config.yaml
num_hidden_layers: 9
hidden_size: 256
num_attention_heads: 3
num_key_value_heads: 3
head_dim: 128
intermediate_size: 2048
vocab_size: 6909
hidden_act: "squared_relu"
norm: "rmsnorm"
norm_place: "pre"
norm_eps: 1e-06
positions: "rope"
rope_theta: 185000.0
rope_fraction: 1.0
qk_norm: true
attn_scale: 0.122
bias: "none"
tie_word_embeddings: "early"
parallel_block: false
extras: ["local attention windows", "shifted keys", "gated attention", "value embeddings", "hashed n-gram embeddings", "a smear gate", "short convolutions", "an embedding shortcut", "learned residual scales", "capped logits"]
init: "normal"
init_std_qkv: 0.027
init_std_o: 0.00519
init_std_up: 0.027
init_std_down: 0.00225
optimizer: "adamw"
learning_rate: 0.00246
beta1: 0.95
beta2: 0.95
weight_decay: 0.13
lr_head: 0.0199
warmup_steps: 208
schedule: "wsd"
decay_fraction: 0.893
decay_shape: "pow"
final_lr_fraction: 0.1
batch_tokens: [65536, 131072, 196608]
max_seq_len: 4096
doc_mask: true
train_tokens: 429100000
max_steps: 3285
dataset: "wikipedia_en"
Each number is 500 + 25 x the weight over its row's rms, rounded and kept within 0 to 999. Layers, rows and columns count from 0. Numbers have three digits each. The size before them is the row's rms in percent of the matrix's.

# layer 4 MLP up, 2048x256, rms 0.067, rows 925-950, columns 0-127
121:526514498503477513528505490485498488501508523460499548463495530539476459500501469540533528494495536491491489467495494524476526488467489510473513516548509520464552486467461487543487516450453476460508484489522493545446507513512509503464515498502541481492501462484515450497531521486448492474524506498485491520498466467451466446460502540513508467515508510537469504480501530518555491475503
117:498504548468502492486488497503468498529523532486493512484497490499480478476514550520503498499475503486455623510509526497498504476501515521510471525503493438502543477511523493508473484514495529501530517496478497511482541507488539510512528515490516516489493515499490537550454471498546502477505505486514531505459421495504502491511506507486509531542462523528483482497485550543469549474494
111:490495527494487502475524502495464510519528514476518523505472497536555513478530480501458491491514524518530511548496495507533511512506509503484546458502527472482513509571556484488511476449474476502531499513455498529488508531512533492509470528507455517486516483530501472462487525514495498506484482526482496520481519465473502463494556515494494454515487509548506529426526550546543519492474
086:481537479480436525518532468484490448482541499451508563461535467496523515504516503530521527504444482491494539501457527499462516526491525476474512506525519489471523469519527491503493499476489503489499517493545494500477500488518538486502497481515469477481514544523465486485495536487493538510474472505508521503429475471490531474515532495499478501526497494508472486473517522491477473489520
116:450480486490493518520501509510487531497496521535473474471515431499480457478502516488508508488506547506504502516446504500513465546472442458502510497459501527449497491510507518508505479523507525508553518489517469462473466477528526527527508497504523532465477571519516446499500523445494518492514456527490537513462511476513529501527520513486479499499474516517492496497525486473515474477488
056:502558480459491502489516467502431500477508494460537540466541481513508512500561491537541538474464473477476496498460499479476516505489512499459527524516528508475507492521533493501490482442444506497511501543524487487484471458536502506459520505503473475508482523513488486518486525503465562481518435504516498546477500503476530490488530498513458507495500511503483507478489517544517438482518
087:496561491478503487478534461496428493485519489493510550491531485523512459523524502507504510491457498497478499508457530514491514511512525476484533502496532512484533492553529454529481477503508532523514465531554494500478475454527530533502510487508443509496494523530448518496485546477522522516510461496495524495512485482493519485484498484525479473501452516521479477456485514502516477486485
070:474520487463427537477518455486454477447533525489510514488506433519514493521504494502509517492454514456482549503465513487478517497498487486425528505503523489499506512528510475535440492501474505475540493527542513516483470490532498514503506467480469483516496512487467494485501521466509536458533472508536568511462512480495503476454511505527503486494457553522476512478503499514525471507517
112:498550463494482547528530479522505476506465503497476463504543486504511460521504513496507483509529482525517493475480486510518547530486456467515491488471542468490507488517489478494537499492510517507516531500504518472475521493479531523520486490504463519534467520488490518520504513479592537472482471427494471537466495493514481479513528525520505510492487495537488517493490495499527487514505
066:481509498479478489467538497494465470461482503474526522504480479509474517540495532515544538486467513459469522507499513470492533510486481487499492501518514451458511489524511475513462463515468528506537468530522553509474486485518535524526511499514475481496450550526474484492472531472484521476480432463515535509463481484483515498488529484513478492486472493549469498484491489510534467503539
058:480548493491420489490513484472480446458504480521516548461490464522490488505540518484543514506468511495454532483480513513475547515489485480469512504526508475477524490520475484531490498507522505490515500567499505543459502479501486522514510515536486498478484518526474482491485529441517547480534451509489500549446450472519543502481562491518449472505486486498470498495494525496536476501511
057:492517495465500477498509488505462462480517505492480546482516472530516510490533519501556531514475519489495534505504473475476514515471515462453490517506511494493530497512500504511518487475472524475486489511508474469494503507543495495500535494486440482475504501505480497505454531491492553502505477511529574530486490485458507471482497497520456519526470507537464518485495507506546487463493
083:518524514481478501468538446467466472465532494475472511510499478541501509531549532532500510471469493471472555504489512502492549505485501490460510497530510511475506471525503479527499482485508504500508497505529503515460460464519512526537513470486478478497519539524481494504484517486489519479541477499494529519462463476488542501465519497569482497520487537546469494487474504534521498469526
113:520526485502494491501522480486490493479519486462520528510508502490499442497509498504520485488488525522506494521456543472536489494503439508527508472477488487486501497509508494477467534501425494481520491530534456451485459473498503512526488497509486491515486520490457464476469530501544526494521442514514503512490505497480577537516510495591485465461496515538448535512524478504510503504516
056:457548464468457516483529473471495475480502507467474517456505501511498501529518540514498516487499498491473503522461528482499511540507482465479543520503520478467517477498491482528484477471466525526546454544510505493494500459515504500491520478497470506479505505548454498494456533431515528452489510474485519514502462491483544501476507474527490481515479512564487487480464548509513504506509
115:517516488495492461497505485508487479506496497499503498486549507534481553494542490477485559501446488509507535521515479469482476491527525497475522474510488498503491489518528539511518488543466500497501492545498508502510487492529504487460494512544479542525518471481492503462469479537475565507460513479514519467518514490481502500544497532564490486505486533546497486526480470505485517511514
126:468481496504508512496488502486457511497479520476504492421534495523531524522582510522474525527486464487489508521511504524472488505477516502458493519540495494466490461546513495512460509456546512529497459465517520529494511473506534511546531468473515493468519547511473486525461491478490517530474499464518544476482507530489498509483485500535456456543462528511506500488490494523538506483537
066:509545468458467522469525475509461479458543486491527482470499489518505503510494505525515513500482491481478564503472540480480531525489518489442514507504537462478524500509556510536497487485484541500530473559534482498501498467525558504548507492490473502501509557520497503486498530526503518475513505498530533534467468471491529459467555515541477495500431510488478525438515497517511466498509
099:462501458512474539501545466520514499481478520480491510510482460484496531495519506505471527496495530489520522523477563521494508515489488481501475500513492500511486497493512450487459524459505490484505514521499497517500494469538501554499477459477500508468524488511520491522476508470488577413475447516528509479522506516560538463517535465512458479475509528517485448493454490492510515447542
149:527514535494490526503496504499491490525524512488491513507525457526490472477531483469512475510467482505507524516457503478502548497486488495463476467490506504496486469534478499524544513482455523513523501525484461509486501436498493531484519490514484523501533556529491475511527539537518528493469474444498516517476496486484502506516496513463517534511498531524484487509481510503486507486498
109:523497531511499459481487484468479497469513500468501515496509506502503531499523498464517483531562482467478552506501488471508509508484513490479504501520482476534481484519492496499510484518520506495511484477490511475507462504517489568497484471537484549485479467492518489496445532529510490498551498500523511512509538483533490494505468474510455457526511465511499446482469530478527479511525
071:483510491500456484452495479478435480500562504492475501496499497503522516562517472516503536502463471488477544510452521451508529536505493447473505493506513491469526456506501515519490473476478505501526506534514494486492475469535525532552512484464452470505468557549462478500503504479497498510533498480522537522491514464472500480484516502540496490500455549506477467478467517512546465484548
069:483546493471474487460508500502485477474508529483502566467511477505510486489539544501528496504462496424493513498491523473472515518506486511457500502505486458475532482536518492533510457469485523510535491506558500490445489466505499494520510482470485490465483513536457492466508538463521517500527495470510492519478490486485508483485512499507467471480509514511493514474485501506521468493508
066:498534480450457481466491516483469440503535513487495534485498484535535501512543508532491496499464507471502551514464499493504539547499493488451536492530533472488518449559511511482492481514485521501532490545508495497494455477502493534518512484481459509477498523525477507520472539509502522461515480494520530556468460500474514447484500492541468505494483509527499496432473503519527484489524
121:467525490477470496486521497503506482445514512518487475512483529530490513479569519496497524511527481512520544520497507492553534500516461508502494474515503487520469510473492497457499489473549459490498526494499506493513505499486497519474487520532499516520478475467492465457503555490504499479490512462506515507423513472494493472492506490535484484483497496518510519504504484490504556494507
127:461488488501497535490485503509466508440492492484471488437527470492488469524528512508451514515516497477467520507437503516462519544488524476468508538521508528475501507477496453518534482447498495518520488483507518449498499548510519523479505501536508493507500513552486495522497535496521499496504518477489504447485508473490486508527531501458454523537461507565503478516462489532508492458521
# layer 4 MLP down (transposed), 2048x256, rms 0.0584, rows 925-949, columns 0-127
121:485493515549538487482512500482459509527507511486461466530483508491515508500498493523463461513517521509527486523501473453531504475518468482517506479443507491571480488534517472502491480496526595445448486485479474518485544531510472539527469536499512497467436496475502539463479505463495471506484478524517477466533509491521520516485521490472469503481526470506521502488498504520480508509478
117:500484492480515481491506523486493451504493523508493526526500556477543487501519510519532510484482493495470480464504506461497516500486476479504507516483494455461528574527544503532527516499459494518534511533490494511491518537501530483515487497560528505508491531462503504488506493478494526530466527529486510512523447496535489514501498529493536512530505507539524479495509529496518496513473
111:442473498494496498460495473496437523531473501512501484534476525478500519507514499491497524499485469512501455518521475514494495471492520491445480453456507465523497495506499507511493537531544529509480512500522478460481489506518415480489491498528506543513482517465526533539481499499488533502510542524516491491529480533491448540484461466534484537483497512549467503508505490478476494455542
072:531511524504446472481497496456474510483483507488533524500504499508546478548521498495472480513530497507473445523518513506525483485464471490515476544499504484529499531548471511471464532458483485519502535450526422478469506518490474533492500496529521523535485534503504493481561496550507508508494556513508496451515475498513506506502460509503497490491492465510500519484508544499479517524478
125:531453537564496487513504519512460511485504479534483490517527499515486477486536512543502478518486474508514517506476507493498510526511504462471523505417503544452515510498507526479511470493536524506493480482489515509482434494524511523514475480483526460473505498488490492499482496484506501483473541505523461497493522482493506497500499483481498507532529534485479454494491496522498532520511
027:498510532484503505475458492506476508519471507496479496464507489508486521504502509458493507496550483484525469469534491459506469472485501543487452495506459473515500557462520487455538529518547498539487547500535498522496551528503513462501536476521506542489526523504503501476522477517511495476512480468478490473505507516488505512493453499517538475459501484476446538541522517501467542519463
082:496500497466516480513512505480502525492489551562500498521487524492511499500502481493477493503439484552467515500499458542514470478518511532508536518490477502462496550489482490487536489551489473506525490488493504505499487467487484484499537495509507486506538503493464470486490508549498495501484473516450472474462505506513481465492494502502425489468517475439494496509502497528555478464500
066:540506468543516511509495480547501467489515475465492476497489510472514462491500492488464496516460470533457505487499490547540537523482497491501537490480517503502465511449480496553535429494497496492501498494490492497499497483527530489516498487510507489473497555525509456476498510523506509530516497507494451503474496528509504495529533489483535517527534482496500477500516488477472474537489
125:466560460502498538540520474513559475463482515541533529473483565490519572488510502474457519492511521489505457522489466480494488523509480519537518514521501534499511515488526479509463506437536500512513437517569464534544503514499509511549454523500465472493514515518485462469498486494514513494535467509504486487542481524472450501459500522495546483468479498502470537535491531515475485507536
042:511531476560492536474473525486482501501465521533475465522499483495520501487506529471491511495525533495499531536537478531494497486462458519487522453491475520515477527478508470478497497509543547535499511525479497522518523505557465515499502499475508513472462501500538535536452513496503495534494496530544442496528515534476477495543480502502481503496492518484506477494513473510523519488485
053:562492480516480459510505522478569539467540481451503494524484505493519484517527518494499500483482462471515476510496500502556502555499501496582475472544520480511489437483508480514505489497533474513481473510492513463520465503476498527502476518466533503460475477485475527529501464490481461469502504491515475493515541526524534502538495497489516531498485521495466508518525503531467481464503
047:536470492497496468518509489504500482559521506507537502500463497485470481468482503446505490462512492493512473482479483546553498505527495512528501513446535499486499553500449489522558453519499532498475527461486493507497506497438488518511490489456481491470465457504524513527497459509500455482471502510492458444514545506539488525514500481477513526466527514493500520542529514452505479510494
065:495493501497507531543517484488484496518484532521500518475488485539529482480497479499480526494477482505535469523476453487476478466494480469512496485509461503503448468497462484446501513484540487521521527532500495519487492551521465553482488532498479498478503515494446458512434545487511515494496502504490507501486522483481471485494479517543473507488492504460484455451459487508545491500522
115:518499517558504511458500520457487522515480498505488512477458508429500516478547460527517494516530508524509503557568544481496498453543471502523568502535481469514513490503531496525470498534510501471481516464519511497499471503502533460510525503502532448499509481506496503526483482547478494459496478543516500477518515502515484492541483511525571496527498479509482520487470488522472512493463
029:479488514537518538453487526500546520527486488513486500493480505504459496472503484536507541501533492522508482506518468472483459543502484538478488469479454546485502489490498457474555497526487546536483516433536528509514534514477483497518517516473499505506470485489504520529523473496476484514454495481479511486485514513533502517530508504557499500458519477483540508497544518478494526470512
124:525503490487509521489513523495498499478514519464491467527507485541483487518510502506514468482550534500498498481503562545495492478468492553502554516483491476468490541465508488493490489478527498534492500478543511508502531533517505536518499462474481537525476501506545487486471478521553526464499505472512498488505511466495525485508511474456529518540512460519486516474474515484512476529517
126:464461536525526506493510475476463551484548541503529495520481524494500490541480495506520507477492484477544526506497511521499470474544518483517519454506497510527475497520538551456552498485488531533439510513528465459452526497518505462503481501489476506491498505500533504485494454495535526503499488491481500520431518517507476516478474480472494499487513502470524494463526549455493506459486
053:554525476557497496502541519531544457467500475527509486502563511469527466497483510496512475519505503522546506500510464478519486465480493523491478483515511515478498522532488530487523562512505471495511479462518527522490500490503471484490525516480545543549484494511534561482518507518539545537486523480444481504466543522517494494521496499479484553491506497501457527469530490496490514533500
101:524493530494534468464469525504531535502512492457474517463547540546500500510493502535501470493452459454491441478474482476489520454529480505517521491533519452490509477517478480507544493497498485483489508479520521505476487498457510507475479527472496499453502526499488529495539519499487489550522503465492462481479494483475480498504501550520533547503518472501500536464499502504526490502480
157:487482464487515500493519468521517496510524458488520496516556505517497487490498497458562539518495477530522516492480476447493537540483523483542508495514539546497457481496513474497488456526536516496519500499500506503508506488469464485426513513493499548492539482528544523512522486512513513507510500481438510478519488454487535455500493530510568530495497510494473512494499528493519512482487
117:490476516540509496513524503515488499510513516493495483502451482495489498495499487488507528503510528498483510519497527516527495523495398475524483436466476463489474471542463535514506523470489482491494513502502484475502505482504462549503491451522504549512476494502486467477503517433546491515518493502491473546533491501455503538490452471489497440513504529497523458516521506503517463470472
060:514519534540545510517533515510509525483516520468493509486506474508500484464480499515472514503479486465459495477489507509524512494488477509494509521532498485518482465496493521492487460506419479446514481477515545476511479517486531476488549450522564483512480508524468474495547497530537521515470494544489494510526518547482491505505528524497505442555513500496503515530536500538559513490511
062:506494507483497495505495505500518499495470512521498485526485522504503532498484474505498508553514446484475450452490491496483502485473498463523461486502477517508483505515490454463501511503544535514488519486443536486477472475535517497489513519483522477538503492487524516492531489496508509507455507492502463452519502474528537496552479512480519504493499463534515515536503464505545495526479
053:511491479501521490545467491534523500502470501491512501501504515524499553521536456523469476510510458522509507495480493490506481483490512523470530450517525501490478525464508465530515487529498538514533507557456522510477535499536519483488561500467468549506460478501496491524519471512498522510468497529483520524439501512489519521534488550502486503498469482496455499468468484529495532525510
135:489518449514444483538529491482530479458495501511492525490503462524470476487489492505483547469505480501489473464509477433490539531474509486491478576487523476480487496496543494517493472518519467510503481464521513533509508475532516491474512527491511460554540517534519427473499504530454520498502491499503521483534506510500501507507489494500498497503522481506488477534529518492482461492510